{"head_dim": 128, "norm": "rmsnorm", "qk_norm": true, "bias": "none", "decay_fraction": 1.0, "final_lr_fraction": 0.0, "doc_mask": true}
Each number is 500 + 40 x the weight over its row's rms, rounded and kept within 0 to 999. Layers, rows and columns count from 0. Numbers have three digits each. The size before them is the row's rms in percent of the matrix's.

# o: layer 2 attention output (transposed), 256x256, rms 0.0431, rows 92-116, columns 128-255
# v: layer 2 attention value, 256x256, rms 0.0451, rows 93-116, columns 128-255
o92 106:485525469472470556477502532501476463468512552499426523501521483506503473584489507572505504469491536527512438538496485504561552489491518490481474475534482483510530503561491502529534532514548461433500539523514520486540462468510465560500511484451442444413521503487466525468497481505493498528498478495488577534521557535439564477525430509409485511503462506487491500476454527478482538486502
v93 098:552510516501522506465407460462473502576474513486472509520525499406507529465514500552569508562504460467499445557517517470570538475506489507505517522442532526419559507475502474525532499444466422477551533447465518530518496506535528459533432500486441548495463462516530509503490481455505538467500530556479609499537540460556571481464473541445468455451553524484502425471556490552487578523500
o93 097:507494387489527416566479545447545456422519502505497514380546515537504433516516514558414503482436435530519453513510485557535538467565542453477484517529472558529480480533448457527520488516474483549457591572495449483461492474480509456541488494472446484476507440442543501537514483475516490523468473500566468578530472475437535543504510486442458504448446462502494529459460541549454422545507
v94 103:533473540497505511552459531470605501451507513479442533514493477516536507438468452446553506486501436520429580573529549451534513513537485530501490503517472431523471511488501547499471542455506526548510474455512465481429443476512438494509437480476516545463517448482510461485506463478454526518506572464521573486485513465502415575497484472562425549479567518510469450510533549502519561575484
o94 104:463503409472469491510546480548495439418511533470475462540561544520462574518521467420457457497530477473524470517476519468473527524534466532534517496583454460410509446483529447445489413531496553471498586493517473498498515489433481456512524531516543457523477408449537500511517482470488452538461445505429420554474476513474435464500523451484449505516494486552553534433524515464504480396542
v95 104:528565461473366479474574514477513511459523539466516464527562497527512534507414562541578556501477554461526449487518465553512473489476548518529487532499450514479474442522426499544484479458477489547534505558519543491562477475510539517411504496500530524504535522538492516516462583488446473482602455462499508488506539517573462474476430518531507515536552500489488500494465568547426522492425
o95 104:400503483503500493501511507477448472564537459515511499431465526470485523570441531603491500458459504527490487515529523480442569500491439476435542487523486515444468432515518470515538497433526538472432537516462440529511533470577449472546469444555486502443475548582526488428559528478549510441535462546498483484485486520447545545481518545493442482467472503469447480546496507459537595543484
v96 104:544542538514526487581514568543440551514494521447536483533508507624507529549514541537433516473411554438517494440525452523546535474481440525509540555476517563554465516487543488470529474478523482525469472484531496521491461482501547507513577523499448449524572550455511560486471550550505508520513463480459485491531535467574448422455434569490545426533448517483437470492540494543534507494510
o96 104:548567501467514470495487496523441525546513479542509487506458527493496544539455460504497500459549460477501476555478561588510485462450458478510394390470495564528489424437546523451475492460499482531520473503470515544520534483567457572437501524534492477427453488536460452471519525444452533499544517525550516536502467530557452463500498525531437557542633539511478455495483481516545548469518
v97 106:497529529501458514531536466534561462567499483549479427567476465416502495465585474514504471557497512450590475477483502416525470524467516519552528467558445474479476482450569467524523521447520517527426504430534475559464506536456509511469527501500512458485483535473535458543505466540521513538475539530493510537512464438517510584543565489505431527534498475493529487433427542469513457518598
o97 103:488502518539517472539479558529499464510511498559522436503465434543466433427527496478502541500485456534530523461486500467514527472488514502524459598586490489537514493525565506508453534525549529526521490435509523446512449499452500467493467553500493508455592450513519524487486510562515555414454474512562400499505571514503482452494496493462533570476512555556447494479513484515506518506506
v98 107:486451509459492427492484448520587525428456542442537519457538535552486487451515425505475531548581499464409501532520489582470521524489465485557518429589552486415475512511384527496412496517407531496555488538506478501456484495523521536491493462535462558499514572503530415513562511487487456524467510436499556506457489517513468462485497522431479457515417475559520524448471476501459535549438
o98 102:423441470489531531532492460484507519553465588492534508548530467586503625491451515518492482472573495470474549486506468483496481476509471440415546466467508512520495505415468468502519518490629502508478471526559517533467506463493455477466434544473460426492494503498490474503444430515524454461441472479425596487533499488424480443430474487512502462472541486490545470443402464462511486466485
v99 098:507555462520489489518501555518516525478513557538530497500517502523454447476571535492474468510536426546547564442503557570472472494535515484479483519477474538420459514501521445557461514489481600500503555560586513540585544472509562509554470519516481440467509525446414492541544586490419434542457472509471473484468538484523509475490408536419431572507501483570504496447488554447519504587563
o99 100:455531519406486484580528473500438573518543480471488529489465495503477536509518555501542414453452466483482478591460467529546528467459514517510514536506510460470461547512465504559472527458507432489554558452530477481476547527468480506431469511476475485434466536481422443494519499547473492538489529435599486445424500481467491508512588509454505488495517525457524501454443459425530552595448
v100 111:514451494491481488537490538521512523416454524453492542464513499507407493442458419500487462474561535458515517460486459487470507557470439513453503458496563519465484505546396552544529512463514598543486497477506505472510484524456485523542483519467533433465487499543504533471532442503492422502494497479505539477526573555467485563518469566468523517472488453541550509474483541499473466473428
o100 114:387493514489546556457473442538603575513484565576508530499518428472552483484517480490476522527517512508508555515462507457458426508488498458514575606427535477472544544459535512507502471499524461456502482563565556468504490472483522515466558508481478432461458491503425501503507502533553537495538488476518604473569504513585469416521455517541558485420490480383532479490487521447505507502469
v101 098:512453576524454505519472545486473518501519473483520493447517444487536438478520483484474480432501564484471565495494492419507486498483566549508502444479406490537472419479539474546447492449427458539546504513521509492469504487524473497474447532465560508516494511519434547477464555518464498465500489499514513455461441403485475495484471516547491482536471516493539435584512498534443500490503
o101 099:482479476583549517531485456538507525533484470503554505533478501435461523536509455502520498502494513455531481456476514547570462529477503447564458443489409499419520516440496514517542549517501532471497385464452548487506606459453472479508559477563475531472503513509468502486478553504474430492463521490457456500500446478518478517507545474581512544520501442559494496594536522500539498462473
v102 095:511449466501513504496567519522538521462421555462493482395424473529450445517489487465475479444484546477388477509551524493480485447560513506494523565460503448531529501524525518521484476547495461481520493427520510466477495498487507530553528528473488445526480412497506476484537541529535570494454456537499540512500466502482563505423515522526524512505575490522604565570478547541536446462447
o102 097:566481485512462557508500495481493504559552459512499482536505410460464508480498522522528501497519452465532487504439569512511486536480446446570639474437468456530574537498502437562543458487506485471573400497404493497541510490513480479522506521443469529523454522469497520529519480500472481545524515555523497479533468446523517470435528608482536450520579465469489500489533507525506485540478
v103 096:501509564523449444504460505530537496522542467483507459567481485523440483529495486443458458474534515514540504387516479476477496553592536460505529517512488508467537461534503451497539498556443541486536525533488448486547513436466556494541492537539466474518568511527389480521528498549513450577474521488502459462473478573487539482496495579465447609507452426516489500459457537514568442532587
o103 101:470459528420478489572559488522517561459497498546507479475470422453498506466507529463544437466463523469544538542488469475504514467460484455563519613491471549520529556507468530478464558510534507547514398431491471468519450479490454475477470482578495510468510528526454464506471515573541443425457539410509548469474519517486478520558499533502556506498481522459465439466471497500541536455533
v104 101:469466489552467470532524504435553467535469542531511512520527472475457436476472504434452525418495562438505448527519495494522483479448480480522469511556499466468510504536548532530495477519423448523454501501465502508449504489505436453493441548492512487526480431459469460452538488564595426503461476511474498451485496629466453491523450510477474510494536545561577494529485494508468512428511
o104 100:497403594478452528517538426556552539590484501530545511519505481488467566471527498476472533510529506408487527527496473491493518523424452501592563513539524494508529525516506469553506591447583530509520485516556527501508438580445509570530561524526502587452455526498512498537520439583456435501510526541438561459543465502488555435466549514541542522560506508526461567509465558504481545555471
v105 106:508494491545522512509380454483500500528542508557526526566440503501534520450518492489487466502509402479496508458576486482455528493546533432514494446553480553483513552474624520441474461546550525469507488486437481533587481479535517543520456533567492508525452526513434438547475492485493526581517495559560410489479521487502512497473541500524490528454438461540515498478577427566469471457545
o105 105:490582428518454524492592501512530461490457439536492479538547529438532492451505562520531523545425464533525463556484513527525554482546584520501520477561500436483483568537463502578481488523439445469527515496492519462453503470476497466523482434481500533526570413569507504545501498505478487527425599436453483465470501490405461581538482491476498580522405499536489490575479550500464469539469
v106 106:561551528540470562402515511507519452498534469496453410509453477479532478500472435454573459534456521532539442520526598461538460526438536495466539518461486487458431522493602549551501466488595541534475447499544420526492496469507533456505509541541538480501477593476548528517539532471530504477474529521489482529532448452535517438493552427504428567478492565452511567504460550503465454490529
o106 107:580537529580556529474489558517506518516490516490518498477452516557479534454503574511524500468512510520483576469549543452460561476500549576546560532499517552498467495534504458563462507516466583524542482459469504476443447545473548462387465537581530535560546452509547495493473530520526545481503452533526426483501510520463489581485567490449502494451448505489468469449477408508494457460519
v107 106:426498488471492579505523530514462498538558508522513462521483482479522513449595487557585424549509470527484496514496507486515503435527617534491504451461491487434515502540507488568473503522576470536526540477499540556508543522474517528427497511438512567557457482496472472473524435433468490508547509503561505523507505522498584567487453488534526527524519594487495487509539527501481522532519
o107 106:463552412502486534480528517481510432523490435583473495417530506539536431524478567571549501447417507581510444466450469514568474417529487517519493523532491528515497472528507462527424480484465507462516507465510472457497571433444484453550512514558521453509553484465546496482502455556501565489466458534588412492509563456471519527519492492458509531432394457516553472517416467465478521538467
v108 091:433487444488537550573515482573455515532461495509438506578470486428525534496552419539497513551486476497531529588473490491478509527526530503491499508549503565462472507444550502474422528478567468500484514413463592471598542483478510462445573438448509479504491453559483463495508514532519478531529536528544525515488528461516548521491552485497417521516479503461513470461518533530488487487454
o108 093:569522526513516531533454512458507473527433528527460535470494483556572405527517462523491548508478445524470431369460501422522527456548498499539412534566560543481478464485538532578483521464466509520517490504514521463548489459547573489519514497457486427497520490492535531492558474539491564516505404488588376544569553507482516491504548524465482538467464467519510508507473471559392527524435
v109 105:491464580497480561474505618502474550452553489543460544502516475604478471466527493482469449548454482546449596499500507524481472476449558492467483496476503498515423579522504523559506473565530477532471504511543523511466481575515524451546498533505479441497483451472493547493552545439529493485413521416453494496495550484507541518511479505553431512477504438538464463494506503472540542472490
o109 107:448549571532500561522524508609557524484499586503517537476512488481469518543505478361441499489481537500498433545490416575466462445451508510588464444483534508490545532504539496442472475510453557507515500511585492460462461483494483512492551555479581504502507519464511465495484474519522551529465535467501502435489497556529479558380549488539523493500486485497500503480511461454516526527433
v110 098:518548429490470498439464444496400553479540436500541431405509477597502548551487482505545526512479472556498521424496488506508502436559493453525479544527543457522571471474476541522502449483611560526496498408490501509491476519476571500518491488497492522541509481521533502546468497534523487487502514539519509510494491497499477489445446511505539525468443479451484508561580533537453530470464
o110 095:566536424471497509454579518478427461462491519556450536474475509471499459511477516527505519500450473545557403583526519500463467528572524513467551431466462513428463472558528522463481463500438468484507597545448487442509456499485466487466482478531576550498553505585553477455524560455530514494451519513491512574491563513470534521498441547526477513431509443477520446509457502443511475487500
v111 101:427464440492486536480510581542458473576546488446491449517477480527533505488466512550504533513452476556476539433493492475536509542549488510444483442473590459456575538485522563539521443446521463509469499506463461523510464495443472497478536500543497488471498441511540544491512510550467483473491528513544416512531480555564546566523419522550520494519497536428460418562517490512569512462488
o111 103:572513517494523527481508514522498472511454527621447489502538489556477449561509533455476506539438472496568514482470526571545458426489531513602516560476525526480552432555504493487473436578491487482482513584556546496511480546517503512458506467499541530430545500479514513496493496535495545521517480568405551534536558576538561507513463531462448489440511481525509511475471547472555423455542
v112 105:496525533514445528525518458511542504534458472529495473498456477604485512532468437458521493525466557445527562438487408539493470463542414544476475443547553485498462501501524521553541526543527423499523516517527488539419501545495620460515537501537530537513536471472443581473500560476519448465488505478508560533471471513533456475520559426427490423473454539526407545476444457480452485430511
o112 104:462498558545480551460555548483471516489510535479479487397434474516446493496469480500446538439487459533482477466499544564412395539481458545507429420450446535514525510457568534450486543480528496556484509455531562504508419484490490515431490519528528444546560569529449530533493500513488448422499424518449548544586504501547489500389544454532449535464544592473494490487579503541569480500488
v113 107:463518425518535531478534454508537454516532517532529482524446542430571527487488557548478472523480515491611528537449544523472490553510564517460502535567473483544548469527557464492513510510494485463437519561488471579570480462537547522492543510464521506476518394513465537484505533544512486559452453480502437523521431539523582521518475489489495558487433473471468555558463440439570495497538
o113 107:447484525463509459579526558459507588465472477508472445484493504507441476515574523480544474485534468517482499447543518504502490539445553522488453499579518493522509558554508494504469561477482463479586443432508510503590481577518478527535496476462501564506531520512420538424487482521457448543468490547524447464416522556529559533575521539492510461526576500524487467476473519525475526557490
v114 107:453486491484558514525560524568562545458472508521462552446512486517503548466497479483501559527499568469493512532440478535504467472423455540481487432497475485486525499477480504577468547557496555521504553475501494446520488510515496525520436446454522522525495550518504401467504481534547447467487472486506455444455488573487438547440509507481519527488432468483413539510436475477516532516526
o114 107:515454492544528518514436475468465471478512489465538456547511459579523516559497495480483509463562555454491517425485544471565388521452460523471538449481518489493546464439469502448478527463607512465509463491596500565551461492459451509489487490476484474520474507403510463427465503510489466498451428556486512410554504505450555446458450451562465481474547508515471526452484498495472519519525
v115 101:396529440415508491502480411472477439539515485484508558517473472473545514523498499512441498555518537503546430531491472464511498499485473471444499531498537474488512516483488495537504516535485523552557479427559555527431527469535505470513500449465491493552453532455487439527546516478511487435531494478529451577506489627471499536459574468466532482493491587449500502450427498481476489449524
o115 101:589476459509549519436516519432502451531440557467448510446480497490541498427444436503522522506445511527474487467489557467526506468561519556455503568464579420512440504468536511540443516500519470503519520559491479460542526477476498495463550460506520520565514514448570473575439471535501501524534500521488475513518534517538512493514519532440510464455497565451477422477480438524483543480465
v116 105:530497459486617550493512544481498469504536520512516439513449512460570511499493537528539470475461499556473467547533459470568530529441480471501525518533568522436528491462470532568494473439475462443491481417406521523485459537451465522450552524478469482450484451484465560497478505542438544484503484476505532501500520399561487387545514468554492418511478540451531453467611488491510558439392
o116 108:537491482531545518481448514466499509520509571535439538498427523554500411453451476536520543570494465499461505519411503499422522484519518490524539476441542505474507477549499533500492492526442464529449471558475511485455481460564523494477602516465498443474530511485492523468504529495486601458534490504483443479496419485530526519514504492468455482476578527503551556499433509583504499426528